Part of a small language model's weights: untied embeddings, a variant of Muon for these matrices.
Each number is 50 + 15 x the weight over its row's rms, rounded and kept within 0 to 99. Layers, rows and columns count from 0. The size before them is the row's rms in percent of the matrix's.

# layer 9 attention output, 256x256, rms 0.0471, rows 0-213, columns 32-63
106:49 55 54 45 57 52 27 43 39 53 50 58 46 65 63 65 48 51 34 38 30 50 37 26 28 44 69 45 39 59 60 46
095:67 69 14 61 73 15 76 43 45 67 59 78 58 50 40 52 48 64 61 55 56 62 33 50 40 33 35 61 52 71 41 45
111:78 49 57 45 53 50 73 39 51 58 65 74 23 43 35 49 47 33 51 49 82 45 57 40 43 43 61 46 30 64 64 46
107:37 35 40 51 57 30 56 55 62 45 59 58 55 60 41 47 82 54 57 46 47 51 62 80 48 26 67 48 48 50 39 30
098:54 60 51 38 63 44 73 36 32 48 35 80 53 55 29 50 66 54 43 68 16 57 60 72 53 56 72 61 40 59 57 68
106:54 27 54 44 33 45 52 57 41 54 54 43 60 48 50 61 47 37 50 67 72 57 69 74 43 63 54 59 63 44 65 50
088:53 34 30 51 35 60 43 49 67 68 53 49 56 42 48 52 37 71 53 40 59 57 52 36 44 60 60 46 30 64 52 47
104:40 53 44 74 41 45 53 55 28 56 65 43 50 48 19 44 50 43 52 57 26 57 54 48 51 58 59 44 44 37 49 51
109:61 67 23 77 49 61 54 66 38 42 30 45 39 42 44 32 40 42 25 66 60 24 35 35 38 51 51 72 51 23 59 53
119:66 43 60 49 47 61 64 36 47 45 27 58 23 50 56 65 35 36 52 36 63 62 53 02 47 39 50 67 35 40 55 24
099:49 59 16 67 40 48 33 52 45 71 66 37 28 54 32 31 59 38 44 45 61 53 63 20 57 49 64 52 60 44 57 61
109:66 69 60 28 42 71 56 38 36 23 66 62 54 43 63 71 30 65 47 43 49 47 68 74 54 38 48 48 53 45 69 46
103:64 60 60 52 53 46 48 53 61 50 43 45 75 49 59 40 37 62 28 39 38 32 42 42 23 72 64 29 26 62 45 57
103:65 39 61 55 48 59 53 50 52 41 56 49 38 56 52 45 41 53 42 55 45 53 54 69 58 58 44 64 48 62 50 62
098:56 40 54 58 66 61 62 69 55 64 35 53 75 40 46 54 32 54 26 47 55 59 53 73 58 46 46 60 53 63 51 48
088:55 58 52 36 57 52 63 56 50 61 65 39 59 32 66 38 63 67 41 38 53 41 57 33 39 32 34 53 72 68 37 35
090:35 51 61 61 84 53 41 27 59 53 36 54 67 31 23 38 50 35 69 83 44 62 63 36 41 47 38 64 68 34 46 52
095:54 48 33 56 39 53 51 43 54 50 40 47 36 57 46 65 21 50 50 52 41 56 43 49 49 60 53 40 46 61 42 26
099:41 47 15 50 59 84 19 46 46 48 39 33 56 40 38 81 33 47 50 35 34 62 55 35 55 66 37 23 73 33 39 66
106:70 39 64 56 33 60 45 65 67 28 37 44 60 58 39 12 62 60 50 72 60 47 53 65 62 55 56 57 32 67 64 26
108:49 49 85 76 62 78 77 59 74 39 33 22 72 42 61 33 64 56 43 53 95 54 58 64 55 45 42 48 49 32 59 36
101:42 49 78 28 37 46 42 62 50 72 61 44 51 32 51 39 51 26 61 69 34 80 60 42 43 35 69 75 55 30 43 70
091:48 59 52 49 61 34 54 54 56 41 51 42 51 62 59 51 74 61 44 46 57 62 37 45 47 43 43 28 26 61 58 78
091:39 39 43 54 72 56 44 57 73 62 44 52 50 60 49 36 52 81 40 43 62 50 48 60 38 59 59 37 52 37 28 58
090:37 49 50 17 53 46 27 69 40 49 51 62 64 51 67 52 50 41 37 29 69 61 47 58 46 32 64 51 21 57 55 69
106:68 67 52 53 36 40 50 28 48 45 36 48 45 36 46 30 90 38 50 52 55 49 61 76 78 50 33 51 43 47 65 73
101:42 71 20 44 59 59 39 53 55 40 28 50 61 55 53 26 46 36 53 46 53 45 53 43 49 63 63 56 58 54 52 46
095:64 62 54 41 85 25 56 50 45 81 59 59 34 68 59 69 47 67 51 57 52 43 59 43 50 68 42 50 30 39 45 42
102:61 73 38 48 45 28 67 61 52 47 41 53 48 49 44 39 32 84 44 41 97 62 29 58 42 55 54 54 61 59 57 41
097:59 50 68 65 44 41 62 84 42 52 49 65 33 56 34 39 24 42 50 59 49 63 39 53 49 47 69 20 64 66 27 61
101:39 61 66 50 45 56 70 57 43 39 48 22 38 62 66 42 55 64 58 26 60 62 66 33 32 37 42 46 56 75 64 68
100:75 54 45 44 49 55 50 66 78 53 32 34 82 59 76 58 50 44 43 35 65 40 39 38 50 56 61 57 56 63 66 57
094:65 42 51 86 30 46 38 51 66 28 37 42 51 35 27 36 73 74 55 38 49 69 45 39 58 57 21 42 48 53 51 56
103:59 46 14 35 49 42 42 71 62 44 52 56 58 54 48 80 40 61 45 47 72 69 46 36 34 47 35 50 32 43 58 55
103:45 36 71 33 70 45 60 48 61 71 39 58 49 44 55 37 66 66 45 60 23 61 68 47 26 58 53 36 57 59 41 56
102:73 29 66 73 65 43 42 48 43 53 41 58 43 65 57 63 33 51 54 56 56 56 57 27 33 53 39 32 16 63 48 68
109:34 61 51 36 61 70 37 52 62 47 57 44 40 54 58 58 51 65 51 46 41 58 45 39 61 58 58 41 55 37 48 61
094:24 30 63 36 33 66 39 65 60 64 51 39 37 41 33 56 64 54 59 44 52 61 64 58 48 38 36 81 63 58 71 56
112:37 63 32 36 50 65 50 47 40 39 67 47 63 34 58 42 28 41 43 47 46 41 62 37 34 56 46 37 81 46 47 53
098:41 51 41 56 41 57 46 49 50 49 52 46 67 68 63 48 52 39 59 56 55 46 64 51 50 43 70 65 55 40 32 49
094:64 53 43 44 37 58 53 34 28 55 52 48 37 24 54 61 39 46 31 54 39 60 41 34 44 80 58 85 39 46 67 33
103:48 71 34 32 51 51 32 45 42 63 63 45 37 55 55 71 60 23 17 38 29 37 54 44 34 77 52 72 54 33 66 33
101:65 50 43 42 60 61 37 58 77 25 48 32 52 35 70 59 39 57 32 48 41 74 48 60 58 53 43 36 57 44 50 43
096:44 07 46 63 54 43 69 45 56 36 60 75 43 44 68 43 35 38 68 52 48 40 52 54 39 59 24 49 58 49 37 31
105:40 56 43 85 52 46 33 39 60 36 51 43 79 67 69 66 40 63 73 59 53 56 57 62 56 54 12 35 56 53 68 51
105:37 45 51 51 63 42 48 51 39 31 54 57 60 44 76 95 37 52 67 47 23 54 43 54 46 70 82 39 60 43 30 52
089:63 63 40 55 54 51 38 58 36 50 48 62 62 38 60 68 54 38 46 55 42 49 47 57 50 17 45 52 26 36 23 68
102:36 59 40 51 59 34 49 46 70 32 53 40 21 65 48 58 84 59 59 82 53 38 42 53 70 27 17 57 78 56 57 49
093:38 50 69 45 60 35 55 66 46 16 70 69 42 61 62 47 46 38 59 42 50 14 36 65 83 31 68 59 35 63 67 61
096:34 58 51 59 70 48 56 38 33 23 26 49 74 45 67 42 38 62 62 66 48 23 60 56 17 75 38 67 58 63 74 44
093:44 63 53 39 57 63 54 45 42 53 46 67 16 75 61 53 28 54 65 54 72 58 58 54 47 31 62 63 36 45 40 70
109:24 53 69 52 36 47 57 54 37 43 63 39 51 52 55 55 53 32 64 70 58 55 62 61 55 50 69 39 75 57 52 37
095:48 47 65 70 71 43 58 47 30 34 53 65 65 56 45 32 47 46 38 71 82 51 62 26 36 48 69 72 20 40 54 56
097:54 72 34 58 31 47 54 57 62 51 58 29 67 63 55 41 59 48 54 74 23 34 68 49 45 52 57 43 77 38 38 68
105:45 53 59 44 40 53 62 41 57 37 17 56 32 37 58 63 50 35 47 48 77 52 58 33 68 48 23 65 35 35 45 44
097:49 33 48 48 51 61 44 32 54 50 44 48 51 56 55 37 41 34 48 50 38 49 50 59 67 62 42 39 60 53 43 72
105:49 52 53 54 30 36 31 82 66 59 54 54 52 42 79 46 54 36 34 35 60 55 41 77 54 71 31 48 52 62 75 35
097:33 49 56 48 55 28 55 54 44 41 67 82 34 43 71 33 39 46 30 45 69 64 52 40 50 42 41 27 27 36 49 51
098:54 47 26 50 73 44 16 57 61 42 51 43 61 41 51 27 59 34 49 45 46 50 38 65 24 91 68 48 67 47 45 26
108:59 56 52 58 36 59 49 65 43 53 40 66 62 22 51 57 67 45 34 30 65 48 17 54 83 50 18 39 44 48 41 51
106:48 40 50 64 54 46 74 42 33 45 60 77 49 45 77 63 42 61 23 63 60 56 32 41 47 76 68 64 39 45 58 53
102:62 49 60 58 63 57 22 38 48 43 55 54 59 47 35 69 33 69 36 41 56 67 47 64 74 53 36 64 34 49 57 35
097:46 47 42 76 33 31 73 60 99 61 47 43 68 53 47 47 63 59 77 63 40 72 43 73 58 37 42 43 60 29 43 37
105:50 37 51 41 46 31 32 53 66 67 34 42 32 26 62 69 26 23 62 54 36 73 39 37 42 36 56 55 39 62 27 60
099:54 65 38 45 50 45 57 47 46 52 44 64 57 57 38 51 47 76 78 65 53 45 45 62 40 66 56 41 51 50 36 38
092:31 45 60 52 68 36 51 74 57 30 44 48 63 59 65 28 61 50 75 31 54 60 69 74 55 64 61 38 55 43 45 20
099:38 53 66 78 45 47 71 62 55 28 58 50 30 63 52 17 64 68 48 53 56 15 43 53 61 56 64 40 57 56 45 57
099:40 45 50 34 46 45 45 49 38 49 57 54 39 56 52 67 30 63 33 34 57 51 78 44 53 40 52 67 38 47 58 54
093:52 63 66 33 63 79 37 26 33 47 65 63 65 54 48 51 22 41 27 43 50 40 56 45 52 24 46 34 58 55 71 36
096:80 40 34 26 47 56 52 39 49 60 55 25 59 69 48 33 64 48 27 35 27 56 44 47 45 35 54 40 56 78 44 38
099:48 64 41 71 70 54 52 51 52 73 81 38 43 52 54 41 60 31 38 32 57 47 56 62 48 35 35 53 70 45 40 43
103:60 35 75 43 34 44 52 25 33 43 61 50 69 51 51 58 47 37 39 47 19 38 72 47 48 39 37 69 62 53 52 31
101:52 26 66 46 61 66 39 43 43 56 57 58 46 37 66 48 10 50 56 34 54 40 57 45 38 47 39 38 51 57 54 44
095:42 47 43 56 40 35 43 65 38 48 64 39 58 26 61 57 30 50 48 48 28 42 34 58 39 77 52 53 48 70 60 42
096:42 53 40 51 57 35 73 29 58 41 50 61 41 62 37 55 47 65 52 76 39 30 24 39 47 58 55 71 25 51 65 28
102:38 54 30 65 75 48 52 37 61 48 51 51 41 76 36 57 28 72 51 75 47 44 55 27 44 57 48 55 63 59 46 43
109:67 62 41 33 63 64 52 52 49 49 47 48 38 53 39 49 50 45 41 53 45 45 41 51 55 74 59 76 44 60 62 47
093:36 67 38 42 30 60 39 40 30 50 38 56 53 48 46 47 50 44 66 31 50 38 50 37 43 60 47 34 46 41 46 55
098:34 43 67 47 34 58 66 33 26 50 55 54 48 77 36 48 60 37 60 44 39 42 48 25 26 54 62 36 32 56 50 50
112:41 28 39 53 51 38 74 72 56 39 39 40 45 63 47 32 63 44 68 69 57 26 64 89 54 53 57 36 38 76 32 27
093:56 56 36 27 26 57 48 60 47 41 56 43 48 60 39 42 42 44 45 48 49 35 53 31 44 47 56 58 42 60 51 36
092:14 36 52 58 40 50 61 67 60 54 47 47 44 47 49 43 72 51 47 75 47 38 48 55 66 32 67 71 46 35 50 60
104:58 56 44 71 55 56 73 40 56 49 56 50 31 58 58 67 48 50 72 28 77 65 64 47 61 25 49 58 55 20 46 57
106:54 43 52 32 43 38 63 39 50 49 20 45 61 52 50 40 69 60 60 66 71 39 65 54 74 43 67 60 52 70 76 69
097:50 73 39 51 27 61 60 57 44 48 37 55 70 35 61 77 62 43 54 52 25 25 43 61 87 38 55 54 53 34 35 60
100:28 49 50 54 26 65 61 50 65 53 49 39 28 36 59 57 54 55 70 42 70 39 59 46 62 70 62 38 65 51 35 60
095:37 57 47 49 54 29 49 58 62 25 60 64 22 47 53 48 63 29 78 55 24 45 64 86 59 31 71 27 58 49 22 82
104:45 38 63 29 38 47 57 50 46 45 51 62 46 49 49 45 27 54 39 20 67 57 25 49 67 41 51 26 51 74 55 61
098:34 42 61 27 36 34 22 30 44 40 34 38 45 43 59 63 52 50 52 39 50 59 41 64 70 56 63 45 50 60 78 49
103:61 63 42 21 50 67 52 44 57 51 52 34 45 30 43 38 41 47 39 34 05 51 61 53 32 53 50 57 26 45 48 61
094:52 46 46 60 33 35 59 58 57 51 36 49 50 41 49 57 79 54 65 61 50 61 49 47 55 46 53 57 45 42 27 46
102:58 41 47 55 37 45 38 55 63 27 32 50 29 68 54 21 67 42 51 55 72 51 49 57 75 28 73 36 59 48 28 37
102:50 70 64 38 68 62 45 52 47 61 55 38 61 41 50 43 51 43 59 09 40 43 53 39 14 38 45 43 48 60 48 58
101:34 46 30 71 32 57 40 58 65 37 59 65 54 55 38 49 29 50 59 46 59 48 83 62 43 67 58 35 41 51 37 39
098:47 55 53 20 64 51 49 33 53 34 62 58 57 59 35 62 49 28 35 31 54 55 31 32 42 59 75 46 52 22 66 62
105:67 46 65 44 46 50 56 34 37 37 65 48 57 60 50 73 64 63 58 72 58 55 58 32 55 27 40 49 61 54 60 63
092:41 54 52 43 59 11 33 42 59 59 64 53 63 54 74 54 52 53 43 50 49 38 30 47 46 49 62 57 46 47 55 40
094:29 47 40 30 44 54 51 40 54 68 28 54 19 48 32 38 39 35 21 57 69 53 50 38 56 55 50 48 51 47 75 47
103:45 47 56 50 42 74 36 72 40 47 12 53 59 50 51 47 32 42 58 94 50 54 65 57 56 31 41 41 55 34 54 50
104:66 53 52 58 54 26 70 65 53 48 48 38 70 33 54 37 33 57 35 47 50 58 54 45 46 44 74 48 57 42 38 36
104:50 44 53 45 41 46 39 56 59 55 51 49 54 47 53 44 41 37 66 49 65 36 19 38 39 48 30 71 47 34 47 46
103:59 56 42 89 09 41 78 56 55 57 63 43 37 49 31 52 71 49 64 68 58 64 50 49 64 63 46 43 46 55 57 46
096:51 55 66 55 40 40 53 54 62 19 37 57 36 44 52 50 48 44 65 66 64 52 62 51 49 58 70 17 24 44 48 47
101:33 42 65 46 63 55 29 67 37 50 48 46 67 28 50 70 41 73 71 61 34 62 67 55 64 38 46 53 74 50 53 46
097:41 31 64 27 43 53 20 37 45 45 56 64 19 42 56 49 73 25 21 54 48 53 59 43 31 49 36 68 27 55 67 39
097:65 64 48 69 50 55 75 50 41 48 53 33 64 29 48 56 36 59 46 24 49 44 66 37 42 39 21 50 55 63 50 62
106:54 56 21 60 55 72 44 61 68 46 44 44 57 57 47 30 67 43 39 39 48 69 55 59 42 70 45 34 68 33 77 60
089:39 53 23 39 33 35 45 63 44 42 53 44 46 23 55 81 45 60 60 36 68 42 58 67 67 72 69 53 42 33 42 30
092:55 19 24 31 41 60 53 18 40 89 42 46 36 44 44 68 31 41 57 58 50 51 57 51 66 48 40 85 43 47 52 55
106:44 53 67 39 50 64 49 40 32 58 36 45 58 49 54 61 31 61 60 53 46 50 47 24 51 49 29 58 46 36 47 57
099:57 58 38 43 52 54 49 38 56 34 73 54 44 35 58 22 54 35 43 61 51 26 49 34 68 25 60 48 45 33 52 39
098:41 56 59 48 57 30 44 57 35 40 55 70 55 48 32 58 30 38 36 49 34 40 64 51 32 54 39 25 60 60 62 50
096:53 52 26 66 48 44 61 45 48 53 62 43 73 52 58 66 50 60 47 53 57 31 46 55 53 30 26 55 63 48 38 39
097:59 71 47 59 70 52 52 61 73 37 45 36 48 25 71 75 51 78 50 40 19 35 61 39 58 85 55 33 73 49 33 49
105:58 38 56 45 47 42 52 51 69 34 37 85 27 56 51 53 21 48 42 63 52 65 35 69 68 44 55 62 51 59 51 72
106:56 44 46 57 94 80 61 82 65 48 62 44 62 56 32 61 40 34 48 56 56 53 59 78 51 48 40 53 55 48 57 47
104:53 59 53 49 75 23 68 55 58 61 67 85 49 72 38 39 51 49 48 42 52 40 42 49 37 49 54 48 62 56 36 56
093:46 62 25 33 35 50 68 45 44 52 37 15 59 54 60 55 32 24 47 52 37 38 64 23 59 54 61 28 50 40 45 75
105:46 44 53 57 61 53 52 54 69 38 64 48 40 55 41 57 82 80 55 53 61 48 32 53 33 38 45 57 52 32 32 44
107:63 49 63 51 25 63 49 50 36 49 40 52 52 47 54 57 38 50 58 44 61 70 43 28 48 63 40 24 48 65 42 45
096:42 54 59 38 52 51 60 36 30 51 44 69 54 45 41 45 44 34 63 43 52 45 48 47 47 44 64 72 49 56 71 50
084:42 62 53 47 61 40 52 65 56 61 53 42 39 49 57 52 57 53 42 51 66 44 26 55 60 58 41 34 60 58 55 74
106:42 61 47 49 40 56 55 46 55 50 44 65 54 54 09 33 35 65 56 55 32 42 66 49 59 27 68 36 30 68 47 70
095:48 39 66 53 46 33 38 35 51 33 49 80 36 48 67 68 53 34 59 58 44 50 37 82 39 53 39 53 58 68 43 58
100:11 27 51 38 37 42 47 60 49 65 43 42 67 55 46 61 57 64 58 49 49 71 41 61 66 15 36 72 58 34 13 35
103:48 37 41 57 44 52 49 55 76 34 57 48 61 79 57 51 50 55 55 45 62 49 49 41 40 59 69 34 68 38 47 60
090:46 18 57 60 56 40 15 52 67 44 37 53 56 42 60 13 27 78 90 54 33 61 88 74 50 46 88 32 78 55 54 33
095:58 49 19 57 29 38 76 47 51 75 49 53 61 46 50 39 41 58 18 50 39 59 37 28 59 36 29 52 33 45 51 59
103:69 38 61 54 77 65 29 51 51 79 33 59 51 60 34 51 72 48 47 50 77 51 53 60 60 50 08 43 46 56 58 48
107:47 41 71 68 47 61 51 38 50 60 32 57 52 46 49 50 52 57 45 76 39 57 48 29 56 61 44 48 55 43 62 37
105:31 32 78 39 57 68 55 33 55 30 54 56 59 55 26 48 52 65 51 49 39 42 42 34 64 23 46 57 48 66 55 32
099:48 61 40 29 74 56 57 35 27 45 38 54 54 35 60 48 44 60 40 42 39 54 47 72 37 56 64 48 66 43 44 60
102:46 51 55 58 65 48 30 28 30 69 57 41 52 52 42 57 62 26 40 71 30 76 66 57 46 48 55 64 66 43 52 59
103:68 35 36 66 59 42 76 29 45 72 78 37 63 28 23 12 67 53 65 40 75 59 50 53 54 51 42 41 64 45 63 43
102:66 39 46 53 54 29 53 53 51 33 67 47 50 27 53 53 50 33 59 68 89 33 32 45 45 70 56 58 27 40 56 47
088:52 61 59 60 33 62 50 46 64 60 68 49 50 61 68 39 46 60 34 50 53 45 59 43 64 43 58 49 60 54 61 38
095:36 67 48 53 62 71 71 45 38 52 58 66 53 60 57 62 40 40 44 54 55 61 53 50 64 54 62 84 12 44 64 56
103:58 74 54 31 40 44 60 36 46 47 35 35 53 47 58 70 77 50 44 63 52 27 51 24 49 49 54 44 56 52 63 54
098:50 49 63 31 60 56 52 93 50 33 40 46 71 57 59 55 33 15 29 28 53 39 58 36 34 65 50 43 53 67 66 50
105:61 68 62 75 67 45 44 39 26 43 70 44 96 30 47 53 52 67 61 61 35 45 32 46 47 19 50 56 84 34 58 69
100:42 48 58 56 42 53 40 42 45 46 56 38 31 46 59 33 49 52 62 41 49 54 48 66 49 55 72 38 54 56 57 41
108:56 31 48 68 82 48 58 65 57 20 45 25 52 52 62 50 46 48 38 48 52 58 16 85 42 49 47 38 59 47 35 38
096:51 48 42 52 62 74 38 43 43 36 39 40 52 49 33 35 37 47 43 72 38 51 60 32 40 36 26 44 58 41 54 47
110:31 48 50 34 89 44 71 22 44 37 45 62 57 53 52 46 45 51 41 49 53 68 68 33 39 55 53 56 38 70 42 55
101:42 28 43 38 11 29 20 66 47 40 46 57 47 40 42 47 41 36 74 38 57 45 38 43 45 61 58 27 71 27 56 52
099:76 52 48 59 83 41 50 43 50 40 40 44 44 29 43 37 63 88 41 22 45 34 44 55 27 52 30 51 44 57 62 55
095:57 48 38 42 47 41 55 57 56 56 80 22 72 23 33 35 62 56 59 42 32 53 57 57 62 78 65 25 59 65 62 33
102:50 47 36 62 61 53 53 56 58 34 35 64 60 59 34 51 58 50 42 74 44 64 55 16 31 60 34 57 65 34 45 45
099:43 40 55 52 44 50 69 32 60 63 65 60 64 68 28 33 50 42 51 50 64 54 63 39 61 56 74 36 54 55 41 23
100:48 66 59 66 68 66 39 64 62 66 59 29 37 52 69 33 54 41 41 65 54 36 30 64 73 52 59 42 44 51 45 57
100:57 69 44 64 40 54 80 59 68 58 60 24 12 70 61 45 66 40 58 67 64 38 59 78 56 49 53 46 66 58 51 54
100:48 44 52 33 37 52 36 56 64 68 61 21 44 36 40 35 41 49 28 54 20 60 62 17 43 40 57 70 35 72 67 72
104:58 41 47 40 37 46 31 37 48 50 35 40 57 60 69 59 41 36 59 52 51 66 27 55 39 42 54 54 45 43 52 47
101:53 82 57 58 68 66 59 46 48 46 54 51 25 47 50 37 62 51 64 46 77 69 48 38 47 38 24 59 76 39 47 49
107:34 21 90 65 63 32 58 58 54 34 69 69 46 47 57 65 42 70 48 37 57 60 57 70 42 49 45 52 37 39 50 36
099:50 61 41 56 39 52 39 55 37 54 71 39 48 30 65 52 58 37 48 39 55 47 52 42 65 39 54 58 59 31 33 20
096:73 35 33 54 42 51 37 42 28 48 49 50 46 76 52 35 35 54 57 48 53 42 34 55 57 24 39 46 41 39 49 36
109:41 44 48 49 25 45 64 52 23 42 18 69 65 31 51 48 38 44 41 46 40 32 43 54 55 46 60 52 46 49 48 68
096:69 74 62 32 43 58 57 30 66 53 44 32 52 38 35 62 59 61 42 56 34 65 25 53 49 44 45 38 56 42 47 53
104:48 76 55 55 56 33 63 45 41 56 49 41 47 73 44 86 67 50 58 53 46 48 36 28 52 47 61 45 66 40 45 51
099:51 59 50 64 43 54 47 44 57 64 82 59 44 63 59 47 43 59 38 81 54 63 25 47 59 67 46 80 40 44 54 62
106:32 62 38 30 48 30 45 40 51 45 64 43 56 55 43 57 48 47 65 41 80 52 34 52 52 40 50 52 53 50 51 81
100:49 59 60 34 40 49 51 52 30 62 57 55 32 51 43 64 66 53 34 42 30 35 56 36 67 47 59 83 57 22 42 52
088:64 64 41 35 27 49 30 52 30 50 54 23 52 50 44 37 46 42 43 47 18 49 62 40 35 67 32 53 38 29 57 52
097:60 45 42 64 61 37 45 52 34 39 57 53 39 60 31 42 38 48 51 46 36 37 41 53 51 42 82 40 47 47 40 40
100:49 33 55 30 37 63 52 34 66 44 67 44 42 73 58 40 68 50 63 57 20 34 54 53 63 54 72 41 31 62 55 59
093:86 57 38 62 66 29 53 53 73 72 47 45 20 47 50 73 72 59 33 73 44 39 42 23 59 20 38 85 43 45 07 45
098:43 51 53 51 47 56 58 76 37 70 39 65 54 52 67 37 61 54 32 43 27 47 56 53 46 42 32 52 44 52 62 53
103:57 52 65 48 44 64 79 53 62 51 38 75 52 53 37 47 41 48 40 36 49 45 44 59 60 47 53 58 33 37 57 32
108:52 44 50 70 45 54 45 34 37 36 21 39 56 39 57 33 37 73 72 44 43 40 66 67 47 48 40 64 46 78 41 44
100:54 35 42 51 46 49 53 79 44 31 66 51 45 51 46 53 53 48 61 45 57 69 55 42 39 57 58 44 48 50 56 57
094:78 67 51 24 17 63 39 49 17 45 36 29 48 45 30 68 59 55 37 34 71 62 34 34 41 42 61 61 60 44 56 70
100:57 42 36 46 58 42 36 43 43 67 59 41 65 88 35 46 52 63 30 51 29 39 59 44 74 41 54 66 27 50 61 48
104:57 48 47 74 30 50 33 50 42 46 44 51 44 62 48 58 55 59 69 62 50 57 55 53 63 39 58 42 35 47 31 59
103:19 39 60 64 29 28 63 51 46 61 57 53 66 61 45 65 64 46 61 38 31 48 36 47 68 40 48 64 65 56 59 57
100:46 71 63 52 42 80 47 65 71 60 29 42 25 57 50 54 49 44 52 63 49 57 44 39 44 55 62 46 44 35 52 45
097:58 50 49 43 53 40 23 39 62 48 68 43 36 44 71 40 55 64 56 33 39 46 63 57 64 61 35 50 53 46 30 47
097:45 50 21 63 61 54 63 59 51 43 59 37 45 55 37 20 56 62 25 21 61 43 66 63 52 42 40 26 61 59 29 47
107:38 72 37 78 15 35 38 36 53 62 24 52 34 33 68 86 40 57 57 64 69 50 49 69 57 44 62 47 46 39 42 53
102:48 39 69 59 58 12 50 45 60 42 81 35 64 75 46 51 66 41 39 54 45 67 51 66 41 47 43 68 55 42 54 50
119:40 45 54 63 53 35 69 49 29 58 39 54 52 56 76 25 48 37 36 48 35 64 49 61 45 61 61 40 45 42 57 34
103:80 28 20 45 53 30 47 64 74 59 27 51 57 40 39 45 65 34 44 48 71 49 30 70 57 63 68 37 49 68 43 54
101:43 35 85 52 53 64 63 62 61 48 41 34 48 39 29 28 78 57 46 66 77 28 66 26 79 66 38 58 65 73 69 57
093:65 45 57 57 30 86 54 44 47 51 59 46 48 44 60 75 36 44 41 43 37 42 63 33 44 64 33 70 30 69 65 60
102:29 51 46 63 17 65 25 73 50 37 52 29 22 62 47 66 47 50 54 42 48 55 29 50 84 79 64 47 51 84 60 41
098:49 57 63 39 23 43 64 39 52 77 56 44 39 56 46 56 50 70 63 41 47 52 23 58 21 37 45 68 48 41 40 53
100:44 31 46 51 45 36 29 35 66 73 18 56 37 31 42 46 80 47 34 43 47 39 42 28 43 51 57 60 63 70 58 59
103:49 72 64 59 60 46 45 61 68 59 56 62 68 65 62 47 54 59 59 34 46 38 36 47 55 41 48 47 44 70 24 57
096:66 48 42 41 29 82 59 68 36 80 51 35 92 56 51 64 37 43 78 56 43 55 65 36 42 36 38 43 49 47 54 63
093:56 59 72 62 53 46 42 55 51 40 39 42 58 72 47 50 59 43 40 39 51 52 26 49 40 62 67 47 59 48 50 48
111:39 55 69 53 62 41 55 56 55 46 49 65 60 68 84 90 64 49 41 38 32 53 50 82 58 64 66 38 40 49 48 53
097:34 54 31 64 73 55 33 21 19 55 43 51 47 61 51 60 48 59 36 45 36 51 53 48 44 57 55 49 30 51 52 46
099:62 53 59 42 49 48 19 33 54 61 45 51 43 63 48 42 71 44 45 55 54 53 48 41 42 57 51 56 46 53 49 32
105:57 36 59 57 48 43 74 53 62 52 63 74 60 60 55 41 50 43 47 66 51 62 49 64 51 25 39 52 46 46 36 40
094:30 32 42 68 60 65 78 59 55 32 46 52 05 71 44 37 67 31 73 76 56 41 59 41 72 25 51 41 38 46 55 53
102:45 55 45 47 54 62 46 73 63 62 23 69 56 77 40 61 43 69 44 56 42 65 59 62 65 62 52 49 33 73 66 45
099:53 51 41 49 60 55 37 60 50 55 29 52 54 65 70 60 45 56 67 51 55 44 41 65 71 56 73 55 59 66 44 67
091:58 66 53 74 35 39 56 38 48 62 57 53 51 54 39 31 62 39 50 50 39 36 43 26 71 59 08 05 82 57 14 40
111:51 52 65 39 37 63 54 47 31 35 50 44 61 29 74 63 53 51 62 39 25 61 57 49 39 65 38 32 36 59 62 32
100:44 49 66 33 62 41 32 55 37 61 39 71 64 56 69 66 56 51 39 54 48 34 52 49 31 52 44 37 29 65 54 34
104:45 28 53 44 56 55 59 58 54 34 56 55 42 31 69 56 17 37 74 68 61 60 34 57 32 45 49 37 56 54 42 30
110:37 64 46 41 53 46 52 29 36 35 49 69 56 51 42 69 39 49 56 42 26 50 32 71 63 54 48 48 14 57 38 57
098:37 51 61 34 50 50 34 17 30 71 51 47 67 35 49 64 37 63 37 48 20 51 69 52 49 57 61 65 47 49 72 76
094:70 59 41 42 65 79 44 62 67 61 45 40 21 54 32 47 51 63 76 28 37 38 42 53 42 48 45 55 47 43 36 70
103:71 61 48 72 45 39 32 49 60 53 60 50 36 49 26 47 81 58 44 62 64 53 49 53 65 31 18 70 48 37 54 55
101:29 69 40 50 59 46 49 45 64 46 47 43 46 34 64 58 44 36 57 51 58 44 48 44 45 54 70 82 70 39 48 66
102:51 48 53 55 77 40 56 63 63 28 61 56 46 66 40 53 45 53 54 34 55 59 54 74 55 75 62 30 59 53 36 45
103:42 42 56 79 30 54 49 44 66 47 62 33 37 48 28 40 64 59 66 46 51 77 41 45 59 40 73 74 67 44 45 38
100:46 39 18 58 62 42 33 43 34 63 68 57 51 40 53 47 47 30 56 50 48 41 38 25 56 38 52 55 56 60 62 86
095:61 56 67 29 40 41 69 50 56 39 45 53 47 68 92 62 63 56 38 58 59 54 52 63 38 48 65 51 46 46 57 50
102:48 30 54 70 51 44 34 55 55 65 87 46 45 63 58 54 52 52 42 60 22 27 70 77 44 40 40 44 40 42 33 40
104:64 40 47 40 52 40 42 47 59 54 63 57 58 46 41 31 77 85 44 27 66 54 37 48 50 44 51 51 58 43 37 55
098:42 34 58 38 40 75 69 47 62 54 60 57 39 85 49 87 36 44 58 66 54 56 39 61 69 58 49 33 52 25 60 70
098:46 63 34 40 33 43 50 58 64 50 58 45 60 45 35 36 61 63 47 79 57 41 57 15 51 64 34 66 42 59 51 42